python train.py --n_layer=13 --d_model=96 --n_head=3 --n_kv_head=1 --head_dim=32 --d_mlp=256 --vocab_size=8192 --activation="swiglu" --norm="rmsnorm" --norm_place="pre" --norm_eps=1e-06 --positions="rope" --rope_base=1000000.0 --rope_fraction=1.0 --qk_norm=true --attn_scale=0.177 --bias="none" --tie_embeddings=false --parallel_block=false --init="normal" --init_std_qkv=0.0776 --init_std_o=0.0152 --init_std_up=0.0776 --init_std_down=0.00932 --optimizer="soap_variant" --lr=0.00817 --lr_mult_qkv=0.4 --beta1=0.95 --beta2=0.99 --lr_head=0.00969 --grad_clip=2.0 --warmup_steps=124 --schedule="wsd" --decay_fraction=0.763 --decay_shape="linear" --final_lr_fraction=0.05 --batch_tokens=32768 --seq_len=256 --doc_mask=true --train_tokens=120900000 --steps=3690 --dataset="wikipedia_en"
Each number is 128 + 32 x the weight over its row's rms, rounded and kept within 0 to 255. Layers, rows and columns count from 0. The size above them is the row's rms in percent of the matrix's.

# layer 6 attention query, 96x96, rms 0.129, rows 0-17,32-49,64-81, columns 0-95
size [ 78  68  58  71 104 112 108 109 104 148  95 105  99 100 101 112  47  66  64  73  67  65  70 103 123 121 115 148 122 121 131 108 121 122  62  70  99  99 106 110 110  89 102  78  96 106  73  79  94  80  83  96 113 110]
[[158 116 133  81  81 122 180 165 159 149 116 145 118 146 153  92 122 138 109 182 112  70 130 150 144 141 163 139 123  97 132 121 133 108 141 163 101 111 148 129 127 130 185 206  77 197 138 126 188 113 143 139 155 139 160  86 123 162 147 147 109 118 114  85  75 146 145  79 156 149 145 173  77 177 176  85  42 159 142 131  83 111 139 150 103 161 112 150 148  75  93 137 106 172  83 153]
 [ 71 148 126 133 148 102 184 125 171 118 141 178  60  87  77 117 155 161 170 162 162 149 154 130  98 159 134 141 174 189 118 173 107 106 153 130 126 105 184 148 118 112  98 113  90 146  92 100 156 107 138 152  53 117 153  67 130 109 152 105  46  85 188 106  98  89 123 129 112 134  48 127 101 138 145 159 143 116  90 182 148 126 117 142 138 114 127 179 125 122 121 137 158 145 168 141]
 [112  62 104 112  85  95 139 127 199 164 151 100 151  81 163 149 146 151 117 101 134 121 108 118 122  95 165 176  93 161 192 127 141  70  86 136 148 113 164 131  71 140  92  74 119 141 131 111 164 115 134 161 137 130  64 131 185 127 108 177 174 145 122 137 105  91 128  89 106 128  97 146 114 103 146 167 102  89 102 193 129 130 157 127 156  92 178 132 101 128 114 101  67 170  57 154]
 [116 165 100 159 115 121 153  74 151 128 145 125 121 182  82  62  89 140 147 151 119 140 113 168 137 130 220 178  98 137  64 154 131  65 103 105  92 106 123 105 152 165  94 113 129 163 156 119 134  91 149 143  90  99 121 138 154  89 130 171 129  97 172 150  55 118 136  96 112 125  77 178 116  96 125 157 112  63 139 183 174 162 117 136 166 128 126 160  88 105 130 116 113 187  88 135]
 [ 96 136 137 126 126  42 121 102 134 116 141 171 157 179 118 135 153 152 122 146 141 158 151 158  99 159 183 132 108 157 113 146 137  74 139 150 109  90 121  86 210 183 143  84 123 142 183  80 121 122 156 142 126 151 131 126 102 132 119 114 137 100 136 100  71 109 150  73 119 148 102 133 147 132 167 127 188 139 142 208 131 113 108 140 150 124  91 129  40 145 135 174 185 155 145  50]
 [138 112 123 148 147 130 131 160 147 154 161 128  85 169  97 128 133 128 128  92 129 127 167 110 155  91  46 129 128 127 108 142 136 131 137  75 126 159 116 176 120 101 121 119 123  81 129 110  60 149 107 137 119 125  91  90  37 113 145 133 126 135 179  93 165 128 109 150  96 151 130 143 107 104 115 170 153 107 114 180 133 170 114 168 101  50 167 112 148 140 151  81   0 112 146 161]
 [136 129  89 126 145 150 120 119 138 166  73  75  87 143 138 155  97 118 119  94 137 162  64 144 196 115 118  96 160 198 115 101  79 126  84  97 110 100 103 125  89 107 113 107 120 100  88 111 116 163  86  96 150 108  63  89 150 137  93 157  98 111 114 109 123 161 145 165 162 141 105  89 109 150  87 151 116  92 144 145  98 160 164 151 112  98 101 151 137  88 129 215 153 168  90  42]
 [106 114 158 156 143 108 200 146 124 131 146 126 136  77 141 158 145 105 172 104 172 137 146  88 139 110 175 121 147 106 171 138 125 138  75 105 123 160  78 136 122 178 154 168 101 142 182 135 108  59  83 102 200 109 131 141 143 162 133 164  83 137 115  96 138  57 147 119 148 130 183 147 150 105 160 151 120 144  87 142 176 113 208 161 128 169 170  89  88  80 173 123 146 156  91 133]
 [120 154  86 107 147  76 153 149 187 142 103  81 141 107 148 160 122 102  78 137 119 123 114 132 134 126 214 121 116 171 105 106 198 117 121 152 108 133 144 177 124 112 144 131 128 162 136 139 151 146 133 141 142  80 125 109 140   3 138 176 124 148 162 182 163 152 200 110 170 131 119 117 103 137 156 140  77  72 129 186 145 123 147 169 152 168 129  70 134  84 141 147 124 117  99 126]
 [124 132 121 176 125  96 159  80 138 129 130 108 170 134 122 155 119 109 146 161 122 170 152 111  97 111 182 174 118 150  88 121 133 113 146 120 117  54 192 139 167 136 125 150  81 171 190 115 167 105 141 155 124 113 139 112 139 119 113 115 138 143 155 151 130 114 206  82 154 100  93 122 107  82 154 134 128 131 135 183 142 140 122 178 172 251 118 196 134 151 144 181 133 164  85 138]
 [ 58 153 102 174  77 165 143 124 144 114 144 172 115 164 162  77 123 143  93 137 122 110 106 100  92 130  81 128 147 122 107 101  89  71 214  75 124 114 117  98 161 158 177 112 124 148 114 162 100 141 172 138  99 156 144 139 119 110 108  73  44 138 173 173 101 123 152 122 110 143 112 118 172 123 124 158 195 160 181 150 100 158  95 139  86  87 148 105  96 158 149 116 168 156 128  94]
 [136 130 113 147  45  76 137 120 147 148 130  64 100 133  56  97  62 145 138 166 135 123  91 154  80  96 198 100 187 111 115 168 162 115 118 139 159  54 104 167 155 118 157 117 114 147 110 135  75  88  91 143 122 133 128 102  92 132 168 156 118 117 137 168 127  99 113  89 140 119 148 148 158 139  92 154 104 127 122 192 141 112 103 173 143 171 175  91  79  98 158  90 123 154 110  90]
 [143 117  97 103 165  98  52 135 201 120 177 132  70 151  85 140 169  97 169 154 139  95 119 141 104 144 120 133 129 164 157 161 122 128  95 105  97 129 179  72 154 118 124 159 195 123  63 141  93 131 146 148 117 117 117  81 176 184 165  94 185 111 108 116 131 116 119 146  70  73 132  95 144 120 166 153 120  81 180 150 115 177 130 133 123 128 140  93  80 101 107 118 129 116 190 158]
 [148  85 160 168 148 184 105  97 164 159  91  96 145 159 115 111  27  86 109 103  73 162 151 129 163 177 135 126  89  84 134 134  97 128 120  96 134 139 148 127 128 102 125 149 169 122 169 133 150 137 129 183 112 202 147  90 184 101 144 207 135 145 129 133 147  77 159  87 101 117 178  85  97 131  83  91 100 128 103 171 148 136 142 106  74  79 126 108 100 116 124 133 127  85 119 143]
 [173 149 144  80 114 151 129 107 114  89 177 179 162  95 104 112 130 117  71 105 123 139  94 145  94  96 116 125 158 147  95 211  94 135 129 123 105 150 125  76 127 114 148 134  60  78 154 120 140 138 142  67 151 156 123 175 158 121 127 100  75 116 156 100 117 112  85  98  60  98 162 150 136 116  82 113 132 122 177 142 111  65 161  93 106  99 113 139 131 160 177  58 164  65 124 147]
 [163  67 140 102 131  95 150  83 126 119  87 179 146 164  78 124 117  75 157 129 114 116 115 179 116 138  95 160 121 131 106  96 170 140  74 201 118  80 193 150 171 121 111 154 185 145 115 147 123 108 146 146 128 113 163 159 121 111  75  73 161 127 127 139 124  87 144 135 111 118  84  51  61 121 189 116 131 141  94 141 152 184  92 142 132 142 123 118 169  97 143 115  71 130 153 169]
 [128 138 134 105 178 106 126 132 157  94 186  87 121  78 142 142 141  95  53 121 162 125 150 103  64 159  89 105 154 169 131 108 111 179 142 160  72 165  93 128  81 139 161  35 162 113 117  88 111 165 137 107 117 136  92  83 108 143 112  89 149  90  65  87 113 126  79  95 126 106 133 150 142 150  89 112  79 131 176 117 133 102 122 167 118 119 131 148 190 153 162 183 156 110 144 131]
 [151 112 100 169 123 126 160 162 148  61 123 125 195 138 136 124 111 189 125 168 121  97 153 124 138 148 145 147  84 136 200 130 169  99  68 111 174 146 141 135 118 146  81  75 114 179 165 126 134  81 138 147 102 137 100 160 125 126 130 169  65 168 134 113 106 132 120  78 139 112 125  89  99 156 180 128 127 144  40 128 188 105  84 111 109 126  97 159 152 146 112 154 107 137  43 157]
 [145 148 185 132 165 126 126 167 147 137 142 115  73 144 168 114 113 133 132  77 141 169  96 129 158 147  90 114 192  66 128 145 128 147 131  74 123 152  86 125  48 168 123 190 132 148  88 181  98 111 149 133 166 181 192 131 146 142  76 147 142 131 141  53 156 142 106 112  70 117 105 157  75 132 141  84  98  87 166 173 129  86 149 109 139 144 117 124  73 118  87 146 154 122 148 125]
 [127 180 112 115 141  87 103 116 167 137 101 134 124  44 149 151 152 133 123 151  65 112 108 114  41 136 149 135 130  92 118 170 173 123 148 135  63  89 126  81  91 120  87  63 122 105 137  78 141 138 122 132 145 116  69  64 200  89 167 146 129 117 144 117 169 124 138 125 151 151  95 169 126 164 143 161 133 176 113 132 154 130 136 108 152 132 111 120 166 148 176  69  59 149 156 113]
 [162  73 137 116 137 152 119 151 118 139  86 130 108  72 157 131 109  99 179 164 133 108 113 128 128  63 178 134  85 144 174 104 121  79 122 139 175  80 155 161 150 126 137 190 115 195 162 123 145  83 179  87 105 100 104 129 145 162  50 143 113 111 137 146  89 130 107 125 115  89 153  84 102  45 115 120  52 166 104 145 154 147 159 162 129 139 119 167 110 142 106  98 160 153  82 125]
 [199 123 160 132 139  81 125 135 119 180 150  88 142 167 132 180 129  88 109 183 144 196 123 122 163 131 186 119 123 160 138 159 115 138 124 107 146  78 133 170 138 143 154 153 102 132 184  57 104 147 136 110  73 130 131 140 161  78  95 129  54 145 121 155 120  96 145  99 101  91 130  97  94  36 117 134 115 168 137  95 150 128 125 157 149 139 158 163 113  88 118 145 121 139 146  42]
 [131 154 137  98 109 106 110 122  78 104 164 141 127 123 115  97 135  88  74 131 106 180 156  94 136 148 150 115 124 171 197 138 122 146 106 177  95 108 131 105 152 181  88 186 183  99 156  95 149 142 140  86  94 150 109 128 189 107  82 152  73  55 111 145 166 123  82  72 132 110 161 167 158 121 125  96  64 125  95 177 159 109  96 164 140 146 131 180  79 144 143 115 164 113  92 104]
 [191 130  84 152 175 121 127 159 119 197 105 131 117 151 140 142 118 104 129 116  96  92  78  89 165 130  93  95 167 101 173 117 119  98 117 152 160 128 101 146 124  77  97 111 120 101 151 171 136  71 143 197  90 132 135  86  63  86 148 160 128 125 101 165  79 149 103 144 108 160 125 109 162  63  85 169  85 161 120 135 121 154  88 101 142  64 147  84  71 108 163 161 117 151 154 157]
 [174 116 108 124 102 168  98  89 137 118  90 127 114 168 110 157  93 125 159 128 159 167 127 120 134 114  84 186 133 173 116 112  75 185 119 122 107  98 143 161  93  99 111 112 111 149 152 103 113  98 126 146 168 116  83 152 102 137 110 194 127 114 120 179  95 176 176 143 143  81 149 125  85 128 121 183 153 153 130 166 132 199 204 164 119  89 199 132  93 169 129 184 168  73 133 125]
 [110  81  94 123 139 138  94 164 120 100 111 113 158 171 125 187 142 130 101 115 126 209  93 135  70 148 174 122 158 138 151 149 139 110 173  92 166 141 178 199  93 110 122 111  58 196 145 138 118 158 147  98 166 153 182 105 110 169 134 114 110 122 119 119 144  29 105 102 102  77 136 164 148 103 138 152  71 147 176 152 140 121 158 137 161 143 140 121 165 139 166 111  84 118 112 121]
 [168 143 135  79 196 132 137 117 140 104 173 128 152 128 140 122 156 155 127 133  91 104 149  93 110  97 212 114 117 153 184  89 128 132 118  61 104 140 127 166 154 110 150  85 129 107 152 155 170 161 170 129  96 114 174 192  72  32 159 103 106 110  83  70 150 109 122  95 180 128 132 151 123 180 131 118 126  94 165 134 106 133 108  88 114 113 129 120  85 152  81 171 155  91 144 129]
 [130 107 141 157 135 176 170  79 122 159 151 129 105  83 143 171 145 145 111 141 160 112 209  77 109 121 162 156 196 119 137 133 121 126 153  82 145  77 160 112 111 164 115 143  81 142 211  82 168 144  98 136 126 110 123 139 193  91 134 102 114 102 146 127 145 142 161 114 133 149 125  96 113 119 133 104 103 118 188 154  97 157 152 175 127 157  89 233 145 138 114 204 114 124  98 121]
 [117 111 133 115  82 156 145 113 195 167 176 155 147  83  81 139  71 140 109 174 191 159 149 150  47 103 125 144 102  97 131 121 156 155 171 121  64 142 147 142 132 129 125 114  75 174 133 123 111 131 161 107 142 136  79 159 204  85 170 137  67 129 163  58  85 176 142 156 121 143  92 136 156  88 126 144 135  83 114 164 115 135 124 121 121 125 130 146 144 161 152 139 154 162  65 122]
 [111 128 101 141 184  77  80 132 157  41 139 128  75 103 150 158 102 138 126 113  79 125  88 125 140 111 117  66 102 130  43 108 126 129 124 169 133 122 141 133 167 116 174 145  85 142  78  87 170  89  97 126  87 164 104 134 135 129 176 128  96  94 112 112 212 124 114 112 144  98 139 101 117 102 166 108 119 101 171 140 105 190  85 126 109 116 122 152 102 102 168  89  73  80 115 154]
 [102 105 103 162 166 112  76 186 112 103 117 159 119 141 143 125 169 133  92 198 156 127 180 106 108 155 157  83 120 160 125  68 124  51 107 174 157 129 112 111 135 153 131 179 122 156 104 148 140 136 176 112 116 156 131 137 141  95 165 146 193 139 105  91 143  94 130 118 124 143 126 113 128  96 213 134 168 189 121 143 108 142 104  62 148 197  87 134  72  99 129 141 191 126 124 142]
 [127 165  84 128 124 121  82 164 125  89  96 110 143 128 144 137 115 103 148 167  92 127 132 137 148 112  91  94 118  99  94 132 141 119 179 138 118 110 195 115  70 126 180  68  81 149 109 123  97  77 125 161 164  97 112 149 176 117 183 166 101 178 184 132 145 170 229 104 117 131 166  90 105 132 130 139 128 151 176 118 119 109 160 155  69  78 140 119 113 106 145  85 124 139 115  50]
 [ 97 143 124 111 159 145 169 111 132 102 135 171 138 123 170 107 152 112  65 157 156 102 119 160  68 111 136  90 186 140 122 152 141 189 126 127 166 118 110 149 146  50 142  94  98 170 148 103 161  90 130 112 182  92 174 139 109 182 125 151 104 157 162  40 147 111  87 119 113 180 172 150 126 159 139 138  81 112 167 162  97 109 140 152  89 135 111 132  70 156 190 105 162 134  90  98]
 [139 121  94 151  60 139 107  96 113 193 148 118 108 133 169 111 159  78 161  96 103 122 104 157 100 111  80 156 114 107 113 116 152 145 125 128 166 168 130 145  64 123 136 110 113 119 106  68 123  98 112 160  79 140 126 126 148  89 170 115 115 151  72 170 144 176 140 175 121  79 106 120 168 143  48 116 111 161 172  83 158 147 168 143 125  62 179 139  84 108 107 138  89  89 199 136]
 [182 173 144 135 118 140 128 121 119 148 170  95 126 113 124 179 156 126 120  73 143  92 163 132 117 175 104 109 123 159 112 107  83 154 109 133  96 170 119 113 129 125  94  57 125  66  48 143  93 121 145  99 114 163 107 142 148 153 180 141 152  92 136 112 163 180 113  99 151 118 183 186 152 173  66 172 134 144 133  93 151 210 114 122 153 135 119 173 112 124 162 167 119  74 189 138]
 [131 138 132 210 119 137 124 133 108 156 127 104 162 115 132 160  53 147 126 188 137 135  93  97 136 132 152  80 148 160 116 134 159  86 152 139 151  78 151 188 118 146 129 169 121 176 187  97 122  89 141 126 106 150 147 108 118 160  71 169  89 181 125 166 115  75 120 138 101 141 105  94 154 119 200 120  82 105 159 126  76 117  42 136 111 115 146 104 148 117 134 165 133 160  81  66]
 [124 137 118 154 161 174 137 132 137 145 144 109 104 124 116 107  80 195 146 119 145 130 170 131 160 148 141 137 117 147  92 139 139 133 145  52 141 121 134 108 155  93  98 156 124 140  45  75  39 156 160 109 153 158 137 190 163 130 116 154  75 193 123 101 107 119  79 111 123  99 100 151 117  37 135 144  66 134 126 140 103 142 159  68 131  76 158 132  69 109 128 124 152 108 116  92]
 [147 121 142 119  85  86 137 181 125 154 103 135 128 146  56 179 119 197 161 103 109 149  93 133 119 141 168  74 175 106 141 120 145  47  61 157 128 182 133 178 115 143 120 159 108 101  98 112 121 102 126 168 150 130  79 106 134 114 104 121 173 170  94 185 127 133 179 103 123 134  58  90 108 116 120 155 125 112  92 108 140 140 107 133 132 138 123 160 130  45 132  70 126 180 110  97]
 [ 83 148 170 139 108 116 149 133 144  96 149 133 126 115 126 161 101 135  96 143 136 182  50 135 114 155 160 173 138 168 172 117 177  67 116  62 127 120 164 161 149 123 112  96 132 166 139 134 173 133 143 101  65 136  86 140 174  80 186 172 119 144 145 224 126 112 209 124 112 121 143 120 109 137 133 119  96 142 109 157  81 143 136 128 143 197 133 156 146 146 137 182 145 176 162 136]
 [ 74 162 159 137 136  77 194 143 120 134 190 134 161 102 109 109 111 139 104 131 126 183 128 152 161 166 199  95 127 155 139 126 125 117 129  82  84 120 135 124 197 171 146 136 125 135 147 135 170 121 160  72  61 147 138  94 143 142  56 111 108  85 198 180 107 100 190 107 141 153 134 167 101 104 155 107 102 114 106 115 109 134 109 149 101 111 122 121 165 136 121 157 172 161  59  90]
 [177 109 144 115 124 136 160 104 106 156 185 133 120 104 168 172 123  94 109 154 151  85 152 107 138 162 186 135 129 136 118 131  88 121  52 202 158  63 125 107 198 178 156 163 119 181 128 154 133 167 115 151 103 125 158  94 114 141  74 110 108  82 129 177 145 125  73 110 134 172 131 126 107  88 160  99 111 159 136  71 102 161 158 122 138 174 101 151 157 147 146 146 195 115 107  79]
 [124 146 145  89  83 105 141 149 123 156 116 140 108 117 125 144 115 130 109 124  85 147  84 181 146 159 107 200 101 137 150  98 150 163  88 123 103 137  90 143 115  71 106 104 172 172 158 131 184 136 158 186  95 102 136 157 152  93 163 104 164 152 101 185  74 162 196  97 116 142 165 129 183 166 119 100 123  89 116 138  93 149  97 178  82 184 155  94 149 148 143 122  67 105 123 189]
 [ 78 158  80  89 105  97 108 109 115 120 143 104  95 155 101 116 104 170 125 118 103 172 156 141 177 116  90 114 172 128 157  68 155 136 151 147 183 139 121 136 131  83 130  99 130 102 125 140 115 123 101  96  92 132 129  99  89 162 100 153  32  93 116 134 190 102 187 104 101  71  97 139  87 116 134 157 128 180 101 161 144  89  81 178  97  94 115  68 126 157  68 102 176 137 117 144]
 [109 182 134 169 100 101 144 198 163  99 119 124 108  64 163 122 170 119  76 111 128 153  90 181 152 122 113 160 136 114  99 114 147 132 118 118 170 114 144 117 124 105 103 121  91 134  90 141 104 144 137 114 185 123 152 101 176 133  86  76  79 144 132 143  94 128 163 144 181 171 126 117 117 174 113  61 161 161 160 132 119  92 131 181  38 195 130 154 102 160  90  62 112 132 110 142]
 [157  93 131 166  91 126 163 115  97 160 198 121 115 101 113 152 134 111 146 125 135 121 112 107 135 155 125 134 140 114 100 118 120 140 148 156 131 113 155 113 160 150  72  75  94 121  48 140 111  93  83  86  92 186 186 132 166 149  70 111  83 134 201 211 168 127 177 134 144 170 144 128 113 126 129 138 118 106 173 123 170 172  73 135 145 108  60 160 119  91  87 125 109 115  87  96]
 [147 109 119 162 141 115 120 155 151 104  79 156 126 144 128  90 120 127 146 146 171 119 152 157 173 166 120 136 116 106 128  50 101  69 143 145 110  79 177 141 136 132 114 113 135 119 137 134  65 148 153 166 146 115 119 195  86 179 101 174 121  97 155 141  99 116 115  25 146 130 180 102  92 119 165 123  85 115 126 126 106  87 154  82 135  89  74 148 149  72 116 171 200 113  78 129]
 [ 85 130 168 124  86 123 116 164 167 161 155  87 202 124  55 148  84 110 153 129 145 136 117 156 127 126 149 167 155 138 166 135 148 102 165 138 161 119 154 165 156 137 139 126 103  94 112 132 102 187  73  76  84 120 140  88 189 111 161 166 113 157 131 181 103 113 112 141 161 124  54 106 126 100 111 137 146 166 146 137 142 219  81 163  94 172 144 153 120 172 138 130  90  77 124 103]
 [136 185 100  66 143 105 124 153  75 135 112 148 119 135 111 172 160 132 146 147 167 134 103 172 131  93 131  86 123 154 130 116 159 189 147 120  91 180 105 105 159 149 118 167 137 110 104  67 161  84  85  93 117 192 151 145 136 166  91  93 198 151 147 147 189 144 147  80 130  89 160 169 100 110 153 151 138  93  72 151 114 113 151 168 138 124 130 150 154 116  65  74 120 156  65 142]
 [149  89 178 128 146 139  92 119  67 174 162 110 133 141 144  81 114 136 167  94 139 123 128 103 176 168 138  98 122 123  97  87 111 143 130 168 146 146  79 140 143 175 122 157 129 107 142 120 112 164 115 132 174 104  94  99 164 131 115  94 123 146 116 196 179  97 157 107  50 118 126  86  83  81 118 116  62 109  80 194 115  84 123 110 111 184 128 133 188  99  99 192  97  83 113 142]
 [ 64 122 143 148  87 153 117 134 146  89 130 141 113 156 192 151  88  59 144  90 132 120 175 118 145 142  91 118  98  54 120 100 128 164 121 141  87 126 131 134 119 105 131  91  91 131 110  57  90 157  53 112  89 132  92 109 151  40 169  84 177  94 121 105 137 133 157 126 195 168 121 134 120 171 121 133 119 116  87 148 159 154  98 166 119 136 122 192  87 126 134 148  88 127 134 159]
 [164 126 138 118 142 151 124 117  93 167 107 130 213 141 173 143 112 111 146  90 138 149 121  66  99 173 157 128 161 108 118  78  79 160 104 134 148 142  42  93  34 174 174 147 156 149 152  82  94 157 154 130 135 181 115 102  89 157  85 165 126 142 122 141 148 123  99 101 134 156 123 166 157 160 146 131 197  65 107  74 106 135 116 101 129 134 164 104 141 146 136  85 143 131 114 164]
 [214 113 142  83 113 152 128 156 141 117 187  97 120 152 173  82 100 180  93 147 178 122  99 113 163 125 124 125 137 161 119 119 141 153 116 117  98 138  99 168  59 216 113 164 132 143 156 172 104 142 120 141 161  88 146 111 143 127 138  93 191 188 106  85 101 134  80 109 113 143 117  52 162  65 126 114 179  75 179 130 137 139 166 109 143 146  99 120 128 141 128  90 130 127 106 128]
 [126 134 117 179 143 146  92 167 130 122 188  80 105 137 119  98 145 137 130 150  94 120 149 133 128 155  77 168 121 146 114 109 113 172 192  81 113 154  66 123  93 123 154 125 160  81  95 148  67 182 150 123 152 143 128 131 197 133 131 104 109 120 126  43 123 155  59 154 120 125 167 138 126 161 103 110 114 111 162  25 137 147 144 149  85  73  90 147 134 138 150 136 172 106 171 101]
 [108  96 149  74 119  79 102  91  78 140  91 151 103  77 174 174 146  98 107 137 158 134 126  91 124 114 152 192  92 152 137 142  86  85 112 163 100  88 163 159 130 149 116  81 127 211 151  67 147 141 103 159  57 122 127 103 145 171 140 130 174 155 144 174 150  95 151 130 115 119 172 136 121 152 161  90 147 177  91 112 131 112 163 116 108 144 126 142 138 176 155  98 159 127  42 139]]
# layer 6 attention key, 32x96, rms 0.132, rows 0-17, columns 0-95
size [100  84  97 115  99 108  94 127 116  92 116 104  95 100  96  88  78  84]
[[200 128 120  89 137  98 179 122 120 182 120 116 170 108 172 165 124 145 121 133 126 187 174 109  99  89 206 136 118 106 170 129 118 113 105 138 152  58 150 149 182 148  73 109 137 148 147 115 138 113 106 133 114  84  94 129 172 119 135 122  88 155 110 182 104  61 171 116 153 137  87 139  97  90 154 119 149 102 104 139 147 178 101  85 168 168 120 112 120 132 135 169  59 169  74 130]
 [172 127 101 144 148 160 168 107  93 143  99  82 110 158  55 120 148  70 150 171 111  79 126 117 144 137 143  92 138  84 107  87 150 171 107 137 160 146 148 103 142 119 145 246  95 145 161 185 110 124 156 163 147  62 122 115 118  84 131 107 107  94 105 137 153 142 125 162 167 162  81  86  97 111 138 109 135 105 140 171 176 120 149 173 154 193 161 107 115 102 154 113  91 158 119 151]
 [155 118 145 127 144 121 140 106  71 176 154  89 127 140 161 205 128  98 173 157 119  93 184  89  90 111 176 113 140 104 174 105  90  97  95 157 169 109 124  95 133 139 175 176 105 165 175  99 163 153 145 118 126  85 113 128 205 126 120 114 135 123 103 136 123 129 148 118 155  85  70 140 111  90 185 114 140 140 126  83 140 119 121  82 204 125 133 115 197 175 141 201 158 138 126 128]
 [101 149 127 156 170 150 133 109 126 131 120 132  96  93 137 185 118  95 191 142 151 100 170 125 131 159 189 115 104 157 197  91 109  99 100 159 135 128 118  94 101 198 152 110 162 206 138 113 176 160  91 128  96 173 103 125 159 163 113 128 116 118  99 120 163 134 109 136 101 113  37 127 107  96 149 102 141 125 127  92 147 105 133 107 209 175 183 143  94 195 139 147 139  98 152  95]
 [129 156 139 117 114 163 161 139 121 135 187 137 159 133 162 190 167  69 141 159 143 164 148 171  57 130 132 120 108 185 147 103 118 181 115 166 136 124 138 131 147 185 107 119 104 112 125  66 138  96 126  77 120  67 136 144 178 132 168 128 123 123 186 139 145 138 142 104 132 100  97 170 149 106 157 105 156  72  79 120 157  75 102 104 150 199  90 129 121 195  74 179 110 124 150 117]
 [111 153  56 151 121  94 107  92 119  99  64 108 113 129 122 130 119 177 130 115 102  87 116  85 179 122  49 111 141 114 155 160 158 144 117  90 133 180 127 141  99 125 123 158 129  83 140 132 126 123 123 150 195 114 115  93  50 124 157 115 138 125 115 109 126 129 129 141 131 109 183 101 167 193  81 143 137 153 129 152 132 133 154 150  63  68 155  86 102  48 143  88 105 201 148 141]
 [213 112  55 125 197 132 163 185 147 118  97 103 125 109 123 156 145  81 121 153 107 161 133 121 109  93 101 111 120 186 124 156  43 137  65 104 123 126 151  80  98 132 102 117 106 109 136 177 138 130  76 149 115  83 112 135 198 176 165 142 119 117 119 150 127 160 132 154 153  93 146  77 141 116  79 140 152 127 135 157 144 154 159 139 118 145 147  89 152 137 123 181 170  89  61 131]
 [ 93 149  82 131 126  75 138 184 141 113 106 194  89 124 164 117  89 107  66 213 167 137 128 110  85 133 139 150 162 123 135  91 178 137  94 121 154 140 142 114 132 138 127 123 141 152 134 110 132 108  98  87 121 104  78 164  54 129 147 123  99 151 132 132  82  36 114 184 162  90  89 145 144  58 138 130 116  99  78 143  84 139 149 110 167 158 146 128 111  76 175 137 143 148 117 112]
 [236  84 139  26 166  92 137 128 121  73  99 145 183 127  50 146 121  96  89 141  90  97 139 108 122 113 164 101 165 182 107 162 144 161 142 111 111 174 139 153 103 113 144 155 116 149 135 113 171 189 160 151 140 137 106 137 132  74 134 148 130 106 127 134 131 137 139 114 146 158 115 128 128 158 105 129 139 118  85 130 129 140 150  79 211 116 172  94 128 112 156 133 148  84 162 168]
 [108 159 102 168 156 135 142 100 105 150 129 115 108 124 159 145  69 156  93  89 112 129 165  79  90 153 153 101 120 148 124 162 101 159 170 128 188  99  93 132 173 158 217 124  79 157 122 101 181 143 158  95 148  91 183 107 134 182 153 157 155 148 166 154 159 138 160  93 133 140 150 142 118 143  61 157 173 141 152 178 103 156 148 134 144 123 147 188 149 101  43 139 108 166 121 139]
 [104 151 139 183  93 112 167 104 158 130 149 110 169 145  81 103  97 121 170 158 119 189 224 134  83  94 152  79 158  89 108 182 148 158 162  66  85 100 189 164 112 112 118 139  94 152 113 138 104 100 114 160 146 161 110 127 143  74 117 168  81 154 177 105 130 168 176 115 104 106 116 114 109 138  75 119 145 103 107 116 107  98 159 148 132 163 119 177  80 127 179 136 115 110 113  93]
 [188 111 123 133  84  97  78 129  94 113  78 118 116 148 155 240 136 154 114 152 122 110 129  80 124 114 106 100 131 143 103 120  52 127  81 149 130 132 142 105 195 114  95 176 154 189  71 163 157  92 133 142 136 135  67 154 136  74 123 153  86  99 151 146 126 117 145 159 107 177 145 135 120  92 123 178 113 133 100 132  90 161 105 113  95 154 120 144  78 123 160  62 136 140  94 148]
 [125 141 122 118 103  87 119  65 158 106 132 138  73 136 160 111  94  87  72 163 128  82 150  24  98 149 118 122 151 131 136 117  83 141 126 190 196  85 125 102  98 128 131 123 166 138  57 125 150 114 133 106 137 171 132 119 159 164 171 144 134 139  96 138 153 113  85 191 110 123 174  79 197 149 185 100 102 115 115 164 111 131 115 128 141 140  99  84  59 133 133 134 144 125 158 103]
 [129 109 114 155 145 121 100 150 160 120 121 129 114 119 166 125  90 155 143 137 108 113 125 124 139 153 104 130 195 144 122 110 107 107 173 126  92 127 134 181 151  56 118  88  77 126 118 170  97  97 174 151 179 188  84 119 175 139 167 186  76 183 142 153 100  51 142 145 130 163 118  51  97 101 117 140  97 142 137 144 114  77  95 149 102  66 126 166  49 103 140 149 153 157 139 100]
 [ 76 173 127  86 121 126 138 143 126 172 106 145 119  74 101 116 119 152  88 188 147 130 115 149 154  98 138  99 182 143 107 173 103  85 165 158 157 148 151 102 107 114 127 145  58 192 150 162 125 104 130 152 161  65 174 137 130 156 113 144 110 153 169  56 143 168 109 155 141 178 142 122 153 101 119 211  99 164 158 168  83 129 153 105 116  98 167 123  62  91 172 138 112 121  94 121]
 [ 87  88 105 144 102 105  74 109  49 110 140 163 115 102 117 163 160  98 146 152 156 174 113 163 152 137 144 171 128  48 176 163 122 136 135 125 103 186 126 168  49 119  80 102 100 141 170 169 148 124 108 170 115 117  98 134 109  88 139 152  94 107  92 142 101 128 175 185 136  86 115 148 158 142  92 168 144 189 155 122 158 175  72 160 108 102 173 135 103 126 138 159 132 135  95 137]
 [ 77  93 171 117  73 130 120 159 139 100  91 163 120 142 145  97 124 150 135  98  95 149  99 151 148  94  31 118 113 121 158 164 157  66 113 147 157 163 115  95 113 100 140 134 150 151 129 147 142 138 103 137 111 120 176  96  63 135  91 149 130 130 142 103 128 124 145 145  74 138 134 133 167 158  94 156 142 155 136 147 116  94  62 108  65  37 158 131  57 107  97  73 179  98  97 125]
 [143 125 114 140 101 130 129 135 157 112 128 119 127 104 114 179 119 117 175 132 114 116 173 134 129 154 178 104 124 146 137  64 191 124  92 159 112 141 136 104 123 139 155 171  87 109 171 163 183 125 167 179 146 158 120 128 176 138 152 130 142  94  99  92 136 130 115  97 124 101  68 147 119  84 158 105 122 112  96 160 136 147 140  96 219 180 169 139 171 167 119 136  44 227  78 129]]